Weights of a small GPT-style language model, trained from scratch on English Wikipedia: vocabulary 2048, 135M tokens.
Each number is 128 + 32 x the weight over its row's rms, rounded and kept within 0 to 255. Layers, rows and columns count from 0. Numbers have three digits each. The size before them is the row's rms in percent of the matrix's.

# layer 2 attention output, 224x320, rms 0.0358, rows 0-80, columns 0-79
098:109075090151149255019142174127071195198135037175227000107079116144001111087131105187078034077134118085102122169196067169171112071189170078098178208073104111114141072131103125122141070097094141149154143124136133124108128150132149146128121075
102:092090124167016255134140226165099209170028084178255238117044138028101126089105150140059129072135111095081114040197127126206127136145142064085191170209110098076102073167173075152165099124148124067159076118154129131147174164149139114094119089
110:198110167155116153043080104158000170149132050106193038132093113107118085126111179202099120255186151152149121141151092098121172068190118085060101174089117139090105144116112116105153087144208169119143117115087139136129101147114143118082081115
082:124191097188057130120119128179187041103176141154067030184140084153126145210019157102255104175102169130149163144077099122066150183083156170162116106064149137110133142149162101147133190149109103067192127186168107136092155152144091132154143064
112:087159042058067181022174140188132124186091047142076062073255060157185199126010124194176221106081127158132086115134085151128193147108185116111095078116142178112107167143153057120199134157130133053158103084080191144105125170137096156124108147
089:049130178116128136134168104172089166155035177035111111255086129109192083211114112110142055229238122126116166147140080174062121074154069029171122150086162138115124164149150111137083112091194154088062138115137121156139084095102102082074117153
154:125092077170096102046130110148229179135189133133112178029185144177133149106140211114126117140094156078057123103121071178109147191144143185151139113110016173147162132149087099183100099119120078158071084130129090120116105114153130130168144109
110:000201131055121137220098054149147118136075246031066186130150043134046125189019098255223105161067037146173079139093164071096125147142106134204063127180113115157177104139162095087200212093097128138092138074105118127126101096109117144153177185
106:113118078162075137172182114154110046077064163162105235132093169066181117143000012000060255143146126095105168130083132152078143126076129146159125108188172070152073142126167121103110106157163189185160121164132076097142145079143094090160088161
102:137098158123049111105109175192119255136060192151160193077197195169143176225086255113151110255128155105137095109113146118105170162215135056155137111149082149156179138154151103220114133135209081163087100116111130125124115128134146071077162139
094:188020131165130071000188137058141123008255153185084172090146237137108237222191094210220086071120174131139139085122127140116159213170117181139127072190177161129166138133128155123167235117100151131124166118073151153115135139176106134173146161
103:147086190011165149234133200135137178084052094113000203186145139150131163178076000140000091157146136104090077129152153155154112095123115122088192008139174162126150099142136141106108090107156100149149118129153144158082121134133115078125042142
085:099115154144098091087146128091100131052173122255138110067146172081044183163182191085170072116145148143124176109132110109138144183108091169142193162166107152130169069155095165161091149115148106148124098177131141112167173113131099108164124187
098:202208000128006255209107158158179130141068045110073124177135051167108132032170162104165255103036148144097067068164192132133147112067091096207099119132116090100157111127095138101096128145126131134175106120099126132091075122141111134124152085
099:073095205033200084100117255200131173158106255090105178057168180073056064131064081112099178227173141087121131171109054189201160096125137135175160094127079171146116091101111167084147130138182140170164143101148084127087187112165114096133178118
085:122074146132153129126073174089113038129174132192157123193111190111103150183192171115097080122255159024139186167106127105179062186085113124075173124151093071141173108165092181217087113098090212128151154124114126130142122126156056114119122117
096:140149206030196089051230215144083246221034184066213104069070177037081096059203201080251187196187140150131093148124127157155156098205131049146114132134067108138115109144106148194128157157186159120138185111126137127123149175136225131077182103
116:074162140070170066144076114161182046123208223139079093157229130189167068130088030099127139110065145098133076146108099077078127146048113225162175137089134171142142108089105097066087149151109096147117152122150091104178104139151107148182165172
091:148069098164144182139165087145052122133082205024173123176159080184250031091089059059127175101174137119121134119137175157138105103147124075160067135095148135112141231088121146082093101184091191122104142114165097127138130121127125141136109113
100:151067173191159196034104135165162241207168111107206068193128165078088075039151080232151075074163126132185201124160071105144179115199176194156098235114180122212071134053079130096184146143056117170081174134151102143143154147148194148125188118
096:092165235185207008031085152181218219100195096068047066065087199147134124206101123179057048109074144184169179142039024122134188165161091207163116137104133162160113146114151127118139120114109099155151159112194063071131079127161136139123141114
104:047170128121129150202000219131227133192096129091091255202116125050125148192192125188137143115148094091100118169133121062208082172099146158075147044200105172133079084167179152118122179167154150154171135179133159168091173133155104162143100103
098:203129119142126145136192234142128103168079117138177159119083110036148163102109152138126204126050164147131112094123133149141140136150192066183103197141160122109033168175175100150155122217110085153076094131118093113152127115166134125101127132
107:046116090180202123025013082136109076111130147139143255150193206095110111155127092127080229166190081113116129175120094040070164129156131100161071148151129167169100128116140118109173094144169211137123104144148103119115103076083096107164143175
088:101110159097057159213171117169054039141044181124200229111244043122198123126000056137048168116207182121150125122184115150117132075080155099130163194120121189093134125137146119076161077113128186108109102088162146150132150100121060144098111171
107:026084049022172179063171198074065068116135037165072214131222164080091169099096001191107168050115071105070062159143100160148087068093137151055190069170132176147091112131093182053151137164091114116118099112141118108131110107122135127162065113
085:159174183191198097197075179074163111110123128103152130114135176112157069091169107030034166112136173099142166139102146140109045119106143136154164129044036143183142128129129131155061095182120153165131125145156104130113119090139101113142161141
100:137061098149078144116186018068008173083051076182247054039064097097119117090081147069133255094068173127143144092113128140037104037158122021130132223100134072123090127111134124092144152211112095137086085085120140135148062071094118100109084138
106:194141184156055142197150088158115195124123085132040174218136172097201158238184050168000151157047194111114147061143114104099107142113090213100161058123164140147122137147163193075115102173183059117106078119104162111116098104131116155138066159
101:015140140197211133131132090148113108119157118047077255251093063058180092186127073212090107116142081062125132156111063196103095112112144214117178091179147121134115130147175158132164105055105145130090126166185077047148109104086125079158107134
093:194092116172006154130167022170090172162166125096216034128168203115215169177131165159077127000066102116145149049123154073089156139180101139168125137182147146196111171148166102120138045121062080082129117085117056118137096112172167151132186138
092:148163095183077210102179163163065047121145140180153122110130110081159036156077098078045207187048161142088138101133060176128127089021110182126179113156100170136102131108140113124139136210181113132164135124144089120109081121139115191112116122
090:099118104131022084204115085104124087115193162062076109086106131056134142147107224083134105255159152043109129064131141096079084133154127156141077056093128062129060093150146122150090086071179105098083076144126207110157154149085115108118116097
096:104092067042234054103176042055153236106074099096000015029072107126089163069162195038170125183102089156092097156139113112023122084126127107111083049065121094101105127121107069171084092102161093113121129126136118163113114098131133102123092079
105:100181186056141098072052204099130105076139206135126107068137189225059104167000074000055139105045140194175112143108111054141140160116129118181135151115150156133189099119127080127112079103114115116121150124124141133119149142096133125084140164
106:110200129153139147064082026176080121163190033138117067124111118070099193206126199240069080245102170146137136159164085076088151141185144128062110107064092101092101100195176110177204057074191096130152162115148150176086089156168145164114117060
094:083099125147116133115255087150094188127087052195175240073066128103244152089069152141057236040096115153133090102082129255132166129141096073129134112170073101157089216173081137154201086160147160155153081094112115129154091123193155124096086152
120:132137056086102174183115065107115086158131151104145052182190125051069177199142071202099133081156119127089095091134149118078118124098157157147097169086167144119056079131154117116131146125078167107076066110091180150136095130106130177117128180
112:178143080079093104255074182113172124097061235142124084190154187118179167197053021017000149033055128115088081103078189068104076159103135139138180072094179151176114126164175110090095043082118057170085118137115139108114139129122185093135097238
096:061211233097152038103170110160078110176189197075200076116095182102100105101159148141174000089109087187175115156097144131174144112123136189148108143150097108195110089124087184150134168070089115104126163162143130110144125175090137155120169104
119:110206170118089087159212112255219141225139255013212148181042083118173141249115098127208078019156108169133049146058121154141142182092189155191078163136149089110134131205207131112169138096061166119111173069126068123138109108155126158172142100
089:152103221165168118167180117196098123068037172129211233137040196093146070018139106185122081213134140146127169122128143102110229108174085045159121165148127112205133138097121156105146100071247140157155122148126137149108183171100145085054165104
119:120134029183153115028133191119138149129079105120105010076097181054133133155191175017255203184255077130071218105136089099135173114148148106144105161081116114178082170108151105168055157212142186142130085173193122128129133135140135115092105110
097:157071074255048108251183164138203097107116185141170171118118199093174192050182187252058000142180167067073197054100148174144112134090072100171175134112142112234116143185093142121169046015163135130123095150082150158098151096157144109096098135
088:216188123176156175179085004077021111000111082113146173212037132220100080088188082105171126116072185170131157099157158084042104035096057146111045143143184054150105144110182137116141133117158133153151114124109112175076070111148109123126168140
103:091116186077056077145038200141086157123078106078130016076149181125221158118088176097000077145115096077180094098105078150164129030106097102137180089095109148128141170118098104144099047095193071129096155090100134109137113138076124134084170181
100:000070148141207073070118255125137179187090113103081126114182189063150095047110106082111115113185044096141165154099073126154150099142194142156104143086129162157097179098078076123144082114117130066113144138176077126149153092128115104100096181
086:102143146130171094195083163055084123143054149027140249138067099122184120023255215198237111107134129133078122143127177100166044106133113060133087117136100106103162146125078169147105171133118156147160116129151135158119135129076057162128091091
103:100033225105102039044159123107043255057144074209109033115049255134089180200011065056097056123145138138157128153090081142103123090174130115096166133082147122137154125142119073116127091085122085164137155146122096074145102116098154117125109159
103:086030087192114220077149244137150164128110152124079121098091165022071104009121053132184040135090097067142197093176157116195186147221113058160078111192127090122051109056069107083075136087135127102085149123127160139188155111090135126116144134
098:187189255142119111161136155114162190115202145225225168164013222177091128143204154116100153056102184194176157136120136125147086166167142177082169140173124088111149082141110200199123078147097072144101164134105101092150114128137126134173199143
106:104181056211150168000115103057082111116249000211129131179191133209076129064127176130131039048055078204154171154109123096153122138175136132124087196146191084136165116088127079170160072049062150141147099162114136122161130119101152148147126154
108:072127126107091108199089163113026153037021151081119107074173132137211165137133110110012083171158042135101135075145176076140096072127073088091124098111118181099133144144137137125114081091161150128122134133137157152126121130089109093091118169
100:186092168098216016132056110134187220174117145072116142124108159131139136102199168095133195067129168102124114175067100105126151170181172134137126097101101108126192124121084173151075144189042106155123141128144085151104133152163152118156138040
095:155012170182060123133206092163124218115112170183112233219135197086182180195056067174094123085255151086144133052147123243117166135183109091126211097168153136158131155159155060138148149136119185088087172154120140134102131161121160113139156115
084:127071208107049102115127071120105232176148121169230063168045178125134122127105199081162185117147107087117096119134078142109084109175128141083141104071150056138128097139090123212045205171120073105151154153083111195124119163113161182081150086
088:051139130163123048161163067104088178082038130077185163058153070112182153094109177110192170122136074185154107193067095167097090053155110062139118142172118144085089121139147107145138185147140087100105090110166104073142117092094151045107101141
084:099080112138111141024214108173151146145120238227102202122237132160060087138115138131106092178160076142129127074178093147094175162171179069169184165166198193093109070107135089181143080070152089114105117073120080097179090108147112115066205171
089:198180064085166090116193144103130124242099129089065074138151143121191146126155143049111233060135120075072115182098150184119060132075174113146135039108105131113123174169125080170091111204069125109142116159195136133109135123154144107080079116
120:109121043255000181140127027221160196124157190109137097208109154094255057061106152121211165041000122118097177059116131170093167167191087186182109115075147107204089193103118087125109163121079060105139166151140081154099124151138145156136215067
098:192116231000169084134228061137121058148212138170164133167011171249072039147129176000132079154187134144156058169095196181091161130125146129081075118142127068136172164076113146162082070117149165125140146080148101108158103120113135181070123106
109:116080111177212037156098145094169102057121221174091169121162142255086101194145107074173070179255093102116179141082180133092122130101085149158163085143124162169234124108111131131082188099140243065143145165076133122125155150121100123155137170
105:185128209081102071193132160139174151089133116166062000037078139171144121041109211028112061209067165168213144081079223124136185160157109104131125111090105113123170195101073095171085109111152079176135149106121076141137107109134151122106149144
093:179077172063054182201162047192133104117162085177137094120069028181010133186024106100194084168224085168181136143145202137139158123106139171080140149186149092104124065096142079110109248143134213123097142133118185094123131149080137134088148160
099:186166085153093150173091135127160002096116049136148139152124059255136103072117199068255196145206174170151162155141200067143129154073089129094129138176205114068241103077109105145136183171149192147102120147160101104156182126123111123134124160
127:159063190088238062153026199119148247178104155115098229131215157186097125143113027185000136182225174117124095191111125068184103165185183137108164083225099188139195081123128152092126081174136209156103161101159135136084144104152166145155109161
098:100122153179124061099031013022086092008158107159155146069132207107070181120185152206255189188085095137179213138110146021047113123116094147109086127151114124154174096110114118121185167152166069120136136164124127140103150090116112099162109159
091:045087052255183125060114118103177125103072131131127188120034013101129135081155198147159054084095115056108227171115134079090110151166088101105077110194125059114056124136111190127142122068104117095144094236155179140131160164117140101059081081
104:149158065118047105183197208101117040026141123156157049096159187111121254211096110199082015132147139148075146078095127181157125099056058189064189114097131175185122127192145133156172165021167169071174098123062161187035153175157117152149094089
091:232197104154069188203180051139165201094044160108106036195064115197109127182091090081080137121107181177129108103150145191047163147146128082136121155087160092125187159164158152165104134111134110150066126118113159129137127104103176089075136137
098:138105122181000241153089099189098164100109000174185160174103126050118178242086093192104154138176147107090131090201148131147157087134139117055171166167186146103109130119152138055140130164150192137160143094131160144115068134149139124151084112
092:077057101167100179105128034105129177174182077184119125152056123171032080065189246002168068112213009149111123088171156141084102117142141130060129109097137097112105107094125111219064121054110128123105126126127170117146128150114151131142096120
107:255255162081086130142118079133147137112133133155142115071252082120089166215183196095108175219058212141146107099139137078071118151097121171141173175108087162081149097146200150209117140176188090212106138133095111122101073125132110100161183172
098:115123113103121163099218046069063079125129163189115192130101050251100094108059166073201081073173101153162111155149080110067083086107126116097168113184153040069158074115158094159146107018156148066159111141141172129076159158126125181082131038
091:132079143255185140139128118136096110147186092084206008121122139040224097052080070164073041106189127146138241179115044159147124091140140120119110209091138108136090137121136067095187138086121205143131158165156094115127138097085124120155166146
099:050150103204196221209032141169194165082079202122062098208115059188090038077051000122119058088059060197130185159170135088123164134151093156178154109104158139098182117071127076059142169082101057094127160146178134105124123158133165114146157155
101:111072150070239103112164040108129122215198158123115072129044054093059105082090137134078109088104141071145103211099112179066103133137130157126114142105061019094089099141126141145142078140069116146095144093153086141166074100108156162090129089
111:210147208117192030118140095097076079034075037016091148093133086114255096104139143136141190237069206161191123137068162114078136132099093098128024108086145134098100201109178116137172135188173075151144153145122087155153147113122091061073093102
095:095172107183130080146174235040098116000067078182100156050048101173141092198134169000170195085117074156097220133152127105153112142158077073083108077153136106075123157098184126146093164141117099094163105103177110114114159100139148098126127139
098:189195115089013138160186058154105034132107097184138229255146068154176144209153151080189202133191129149177104089113132186125134053101121092152197128183225103129137152116213151112081141160140179102108125124138075136144122112158154135123137111
107:083022048000023137158210164141095144139083144194192106028255196187145230139030097186163198105199095078111040108084138184132137116136148129139169126099090195200199135151092080122135198188104145084121127064106118127153145138136116135165128192